Each number is 128 + 32 x the weight over its row's rms, rounded and kept within 0 to 255. Layers, rows and columns count from 0. Numbers have three digits each. The size before them is the row's rms in percent of the matrix's.

# layer 8 MLP up, 512x128, rms 0.163, rows 54-104, columns 0-127
114:118186124165125121169154161104164083160136099161106151150060043175102168117123144108153147120098157147137080144126064135054153128143123121138133178144152181140130170088121164089123099116175096165105086094124102089134161134193150115047156085128105116131124132083137110096137055139111141128180138155107093081151060121109119123144162130134088106116129126114195147100115147149159106079065
093:132130081104139107100123134147164065117073106116122164123173117119122108106164078131118120118108083151144139060117088173098147097108167118106077114174085158106159152150056185168181105133087108163072148149183148144127161118126157196187180150182161168147126080102155146154155129116130123117129158125152151082149131169117082090082126134092139103091026110127107167103113115109087116173134
105:113090121140147131090143129080138102144091178135107139098107144123163114144029107087129124185096118146156156118142107110141159179125133137082143159193115115118147151089084140071121174162065062088157149123147143122202171088177131159113096117110134112159162101147123102154124193102063104122183119084120125117162068155098089136128152079150128080151087178110141153150082095117103163130181
111:121138043149196075159166083091129139173094146113158133149132108142110141155145083118135112129061106114091180096127083089159135148091076165175064105171114138109158067150089132117112117147077116104092145142112192101133162114145114151109073081101138138135152114143154132134174154111141133138143088116152084111151137146102134105147174093102107123121079086154073198138136119074211124065127
100:089149140130135095163119073120162156122104187170141121137091159142120187141127142053123094177063154119139181063128168065156162131135054173163079146134127141086146113150131119128167107085139093205152208104151091121125132072136087060084140118125124120120191112093100138121127150099131140096129103157121159071122116119140111150135102130158159111155139150153149139190134110180114084094166
110:148168103138107150114154113109244114121044145165151122118060089153125094157141136115152146154106127146115166122146128166086122140154108180078087150143120104108213113161129113146152122110131132094096120133124092117130146114095111133193123193141156135120097093128114107078105173082055146117163125140165164123105095081157147147129098091149109132169130178100071185148177084195087129109133
109:105138066129181109068085128113133137160069123122155106162107139124115104196133159151155125128083101145119150127109066097135134189105061140123156099183185109111125128178147082153098087143137140125130106119115136124112128136222164173068111097152162096130144152096163103136112101128078155090159139073148158146097120149174141137191195084096146101101134116150093134157127162181090056092145
085:153110134139113127167076179132145192128126123099157181101137120127141120167131161099146137169141150123105141153143182083092126106155156153096075130120189136139080144134085139214121131083116124138130135185114196115123144136152209097089106093163145102107110178154117039100184081125177106091119153160126123142129149165087127092169127098123140116155144130186205162170187129105146111103164
098:208136135128140117089115097161112140097164149142127134136105156132127115084179127149164089047147159091165117144125141097051122149128145161137158126105206155129126171165142120168138136150098106123144184162122148170113144097119117137123084113136062118103126093150107043167108079120065067207075099174179145111112167133145103088127142105088083175137098105151091127126155179140143081119126
094:162121156182168101097145138079137153161121150104118090155090124109109112110115172088116081100130146169126109135097114110103084125167116201110128107133132152081131148152150148166146089157113086178064153122031173143134148165144140091116161115171126215143144179155183169118120095140059186153119122071155114090121097169158122099123131128064132125094140169151055106111124104109145094162149
122:140125172126140136129124169196108107169048155161123139152161128135095114117146144155105188072149118109141172091053095098088202126144159127108101098134176139137096115168124153125104090162106115125118098165154165131154153135106155112087095142161140154126117142161118162069117155162149136144190174112073081132164111157136195117129104148121064144131132196095210122126137148124159068164191
114:076151120120151129092091106098145077114126145158111153185105118113147104139067143165137195137110151130080069143122111112088151150097065181157086162117132153116200161090086160154103090130107160160158149151092093096155122062137118179093115178155167091149188073180103134090142153122145054128095090150151144111099144106164150153139102113148108124116118162172068134098152157139161171143179
107:151139120115129178055177096144172169143087204150109159116116093107104076116095105114149115124148140139210189151094150108142118090121180127176064163100136071090166111168125102062125189103126098139122104132154172115137130157088164110039172118133121160105083137156129154144159156145075147164131137173137070130116105134198101161118194115118147138135113083137110133137106115124134133090112
093:133118092146109139074072090108104099162152146064172136138054163095091089157154162125131100196102120123117110186097154124116114165087127143141103155165135151094105136146107085133061123138140152043083144187097139137143115126106170132128133151140120116102135139135180175112179163127156082127112169151082144126101093168155089152169131110166175113026109057117109125135164092130131093162151
101:099110102147188189106135117190177159130085094151139160136138126180106164136159103125099107134119136164117092119061102031118113173134104154146136122084121067147105080090119113076139014129128101100099124154188149120127141105102091156164137116111141153107097123099100153154145114094129171087121070119161107176129150114148138097152108134181107099056099080081140157123160136118089155099128
112:158079111192212137138150083104156121135176111126110128144141106065115097122136126131203153107069145104114179160156173166076159097146150146114117156080154141140098158134087142135136113123108073131113147141134189186071143141141081034097153154169174151141074179094126110131120097141206131113110121096106082166161125132086155096119093136123140131183098106115169114085129116134085125115103
107:145181124128164169105175167125156119173157137165133157100127163146150139149100080098087143132172182193139114098099133158093134098109172082167094099151115139123173089134129181127101104150164146034111139182126120157157118155059130162122102137129169098123121120060071163153138129124112100141160109178158133069112149121114150151174167174157153132066116154058152144141140171165126142076184
092:122169174114103128137111148090118151193107141202136173140113118126100130104166132098081125104124145067105132216133104121097225100136121135092143130147104114148141117148075096113105126148165174095141109159147123148133115113118135176104107093144073131113127174042093113192190154141191106128102149177091134112115112161130162119196133157158111129154084061124114067096160142128121105083159
121:166139048130160101119141152141112165112102148112081149097159170113155185112107117155148106135077146123151107144144168109163130146171156149185062128150081106080163128157123095094142100136147094106123137168171149140186116053175129121091101044127136167181140099128077117088137118125109110132109118110126110122100130117124143144174167120132063233096093128100089180142080152148194139156119
099:093158083167084153166134117099156172089154132158130136161044177119158139093108165107151110133098152153126117183126131189050152137136148100108188107139111096134093093123104062149079141142065146065191118093150106136146126114107143133130177136149082164125088097123200130136106126080119138120077152107180113107146119069124104111075150116119115164152088142178082165154060134130096138103130
098:076152178126088158144098120143173150181157138070126073114118151118131145120142154057091161103165138141160111126122194095152140143094085143157118099095131099079165101153119099099075076120068097117165164105118168126124153091193126188141129170111162154139112159154153111192146196117138154099069104047096102162152103163127131134069179124128170154117120143147099092086122119118103161117161
113:156156122209193139138177144103139153145137103101175123151136096131167051120118141145130144089123101127173129112152182076128125124216122150109103203097100097129115110137167124129142169136157182090109116157091190137133141062137097132161122080150127112115086163083118142156130113104119101109094171071172129154130091106158081081103094109180146123068101139073113175153150126104073116106086
099:143174078062108154135122114167157134119143169090172166169147153152057149121110105110074193121091139053154145124146113179134110083159155166124101111160175132143125104130123075162113049132168085133105050111146123140111098156139119152139168156091081161141137076106104186138143115098125134127166150107125127116170087149146146121131126140178206113125195147097060156153183143140130115112100
104:138184162099131159116097127158108051170171062084107129142162119177138056116124137087132167132113066174129100113141083145137131133088092083165028184163145129141186124154141111095117170142119188150125151146144113145111128169155116186160150103181112101152128138167093118161171144092171102146114067149178135131116145169076135149128131123172063139103108150121100121157165157095105116124153
100:115044106057115116098172106179132151127171110084169144190110095131108143123124114142101175133090111179133148141140108133109131157161093177130139122144103085121190091153115119145113092121113137088158140117101129122076106101155151082121099000130123099168136154133111147092184115134118072135133130111143157143172074170127188109115094132084207154103079147137119124157125146094129155121107
094:111121211119115113074131089128060123074123137155159160110089138095106101083110123144083164068126131162127078111093137119159130124172108111094101122131099113113159190176093160187166158183094120117161173113086090121088106144157115096090113191162188105091060100131169138099148157134082125151077139111129133119081142132128082144124122071153137118101093118109175131171091101176156074134164
089:123175102192113148099128093037144111120114164155130113201197139186031119108109172105101133104116128145110174062113082161066119122134105104154130115094071138145097131177158126138129136083153086120155153140139166159156162170104121099168147121172109137183120119110136160152107149197166080103088172117088157120175126152141146137161097147126115110098140126114080134143086160096139163139087
097:075106097120154039085064147069067144097092143107106187144109109165116130158116116092140131098075122140146171135122102083090103146137173140080103162097124094152131107161158171139079051093115125149143155119108156123121163177115166140127131148089085164128111152158124112156091194139150108097120136106136191206166059108165095142145140157130102114176110148077111135162106085088155117123127
088:150161160086145121155155164090165095152119174089149091147119101111170164078113166103151110077110135094120112115118194123161130181137097171093178097124164077124143166100182134155158170134087175167130123140185179122109074116096144118173158141077147129189147148211112146112143137164118053161088150165136136138153089108126157178120101160142136165121153152153136159083125145055135112152178
099:090081132181163170212095113153117094135072115085152130180130075161116093134171178159114181143124127105131111108124163119125180148120158081146121151118147101101089177055141128116107120125129153102183130216122140162104139133108150196088152201144124137117090137192116107156174112164126097134137102155188165100088095120076075133141120079107114073139154136152122128147111141108144146106077
096:134089105075133104156157138134156189120136100055132130115141136184162128180125132188133227131154185142206136090129113097124172150118108138150062101104180121054111169160127204162143113147108157119115144103117111121152105136097144121126136119142136178117114064175106130067163138119158088128100087086156146104139121088147204130121136106134101109134150130092098136092094101159110136070171
095:147110142175168153071135105128078104115171115162129125144099186094126049122068140169159175101139128129143117071149147092092078152157120101094131085128091076131159146091118133137121104147149106129089150134117137192087111093125046169118110146094113116182091127181112176151157145126046156116171124130111178154124097154070138159085109091146061117124111093072111138158127161140103094076118
119:110097141117164118127161142149170113135065125127106170124136161169202162170073178142130182114109153126118113144147097115073131158138132123175063075114172122077138101131128129054087114120138165141114136121151139150110077105183130088088162116080143173132119145152150162071073079093161112093134097094129154114110124184132103144155120083087144114144116154138041116143091085091184110186084
083:124108122154095125079077177126104036136118104121152126100151106106126138132132154110077131153099119142172081108097154112125080133122189157072132175168166123093159124109137129071067117068124191092101071172089106155101186093203175139132163152117115122142093151126163124094164101134118114095098140061108113071100115126110136157149141115151123140089047154105122168163093073118148128119163
094:172098124178129128149180155135169162158121155093149175184130185093097138096109150120133125117106134160186129106127072134096124172163111144182141114104102145133133143108104127139163193124160100164070168179114111138137133129098169133106180074184106123142125060106098150102156051142082081121085169104190168094169113142147102182138111168103119092108130162134144136116086150221122154144120
122:114101133160121103190159137146154189173095120104115142105131120210162127084066168063165116067102132153111104119134116156129146122096167144141144121096130145073138047103112130143153167098160197163186138134147145128166134154141107198110126155098129135128089116165128093141125131107148117115165113146066149099065107237129156149112142080173133100087082155135081115129141100138079143133142
102:092103068148133091145099137133135083121153167132122113108061123141191155152088122108154166098134117109145078130156078080108096124131122154180060126125100155097151117097113154146165094183110109047100148133136140064171131049165150108089173157185071174132153112136109174076131107059104166141126084068129111072120102119100159153141099132152117159081119140117131113152122141066152132103121
093:113136151158104149135170067111093125073137131155138105150064171117150138172108117129117138100107165100073133129155067174119136151117158143078098140082089054124142122155129187125081116102104100146163124095129128144099089151124147170141190109160143154085109121137114125162120183145113183132170121162136098091179037121134143041147091118065119085139169162124103130154083107078187101136104
104:115133095156139086157222112148168135140143185141137217084094097140174164105105131105093227134077150138081145157130107070136142152101098140149123160162107145149141152171122076132137144139165112137108098129086148140161130093129146081085122131151122149083162136135093135073213059137146113163101131109125097106169139149141159097123150142135144163145093169093116182158088174101091139141177
107:097115132144106150099124160167095127163132115109151124140167103170153161130078095116133154092113191127100117131075200097162158121121066125076155164208134128110114194151137151153110077091137129133153174118180128105116159131110139140101094191108063090101158143140137190102132140165112098097159100104133098102176120093148161089164066118105096122126060099137185118164170125114116146203176
094:152121149131081088108150126122128160151127135146139092079153116160115146138172140150141101139066114137166112162108095148196114173065159152114111125170145157101112149144114064148106149180115155134180086211221116124078180114167143102120191116155150175105150138167157147088184151132106133134167150134193063159145119090117163114121182144129160123139114158055182140108120158154142116151162
098:155148146175107128123139096154156105108172117136162159165047133134165086161148137106120136119158163121160114134181168178123064131143187112163162112129112123147173163147158097138122120133222098210113108046086105120169122078115140110106089046151134125162108152099107176150131105153150116135163134111209137107155078139155176095143106093149154140157118125117059153149092109119116094143150
092:096151084109148200107149110067076160093085185147132132175091153136122131091155156045092128109145153123134102133129140129112179095150084148144131135131106085099104122130161165141177145080097142120104170138149171099131110135143108121216148111116152163087135067105082091164135118114132111077165108111075126129162195152093155171146195106110114095109108183146145110112042122078108151124147
098:128122144124181108122171143146104056108126139059139093142147132142149112209179154130098170086111098145137201109155128201143110135134062135155118138149059117154125194111122180146124070104087094143113095136103164108079116107147111123086098060129089145103139119161139093117095150110125155154149092098122062179172132173147127166073146141159075141077129129118152140129141169148135188125168
092:135104081115128166085100112102096107135188162129175178154105153122171112111145130101132093135099116147164132147094151145092173180182119155155096092124093140144116112177140112100124087128169096119070088121133159212140117132152102130126126163087138087161102155175150093171115136107155156133135099102135195139167111163186103138172160164087113040080108108168112156167121087171074184101185
096:116145150167131141190158143136061169149115069097129094186194117129146129055152177069075153118157152116180143113153093104145120121128130149110113193131090126098109086134097127120154088118162146022136078158089129188135160114168171144130170134161131202083141160136089078108145127114143108202173139094129155113148118151150089141125098114146131146111153139126135162130118129141147088178089
087:125106139078106128186088147191175068142111141090138143096104108111155181174172100174156077114084149084139115169136121119151161108097128072155096140106095142119156145142050097119126155075161187125102073109186121157099135122162142148128138133186087080068170173111136129115144062087066096171139146114187136138166123139123109094124083125103130148141133164155175113162129126120178154088117
100:106098101144145092127100151134099141085118188109079173057138094150100146133090106166099183136103146119117123112132132106125162105168150095137109113111084108104146146196153148171130107115157087166124169165158172129085148162127166165117174099171172143138137190159137119121106113186086129146171133159131131107181145082120095147164204094130214149130161141099143172111208165140054140124092
095:117109141123115141119083131180104199109156137152059187161109106145141111122146139169114154103116159116116124167166125093100167136136128073140120083137132188147159108142181093113136134159116147201079101085185122067100115044176106197142133114137188160134146158053133137097153117108107112077076138122180110168138087161150130127148181141177083136161091155101126096097111159118143114096096
101:140120163128128142171134029101146187210171146121126102151134122173153152149139105108145130122150162183141163088056125159084153102125154086105098150184192148181112150084102121126102143115077094095150114093118104112194123111148140168113095128146120144099082168091095120097178070098091125129124071096159179067157122126137129100119137114157096092162163099140162064132138102122170118151125
110:100119151132127130167126118166156136104079125148140177144106126168098112179167119228113132154174114177122082143080106172097135066109117155085111129112202216074131190092164169130118114151079127176127142109135102143137143111120160136093124123163105186161140122160139113096145072112081155144075152187136138189143089117137113115130109152138092170194136123141085162111160113077135112108095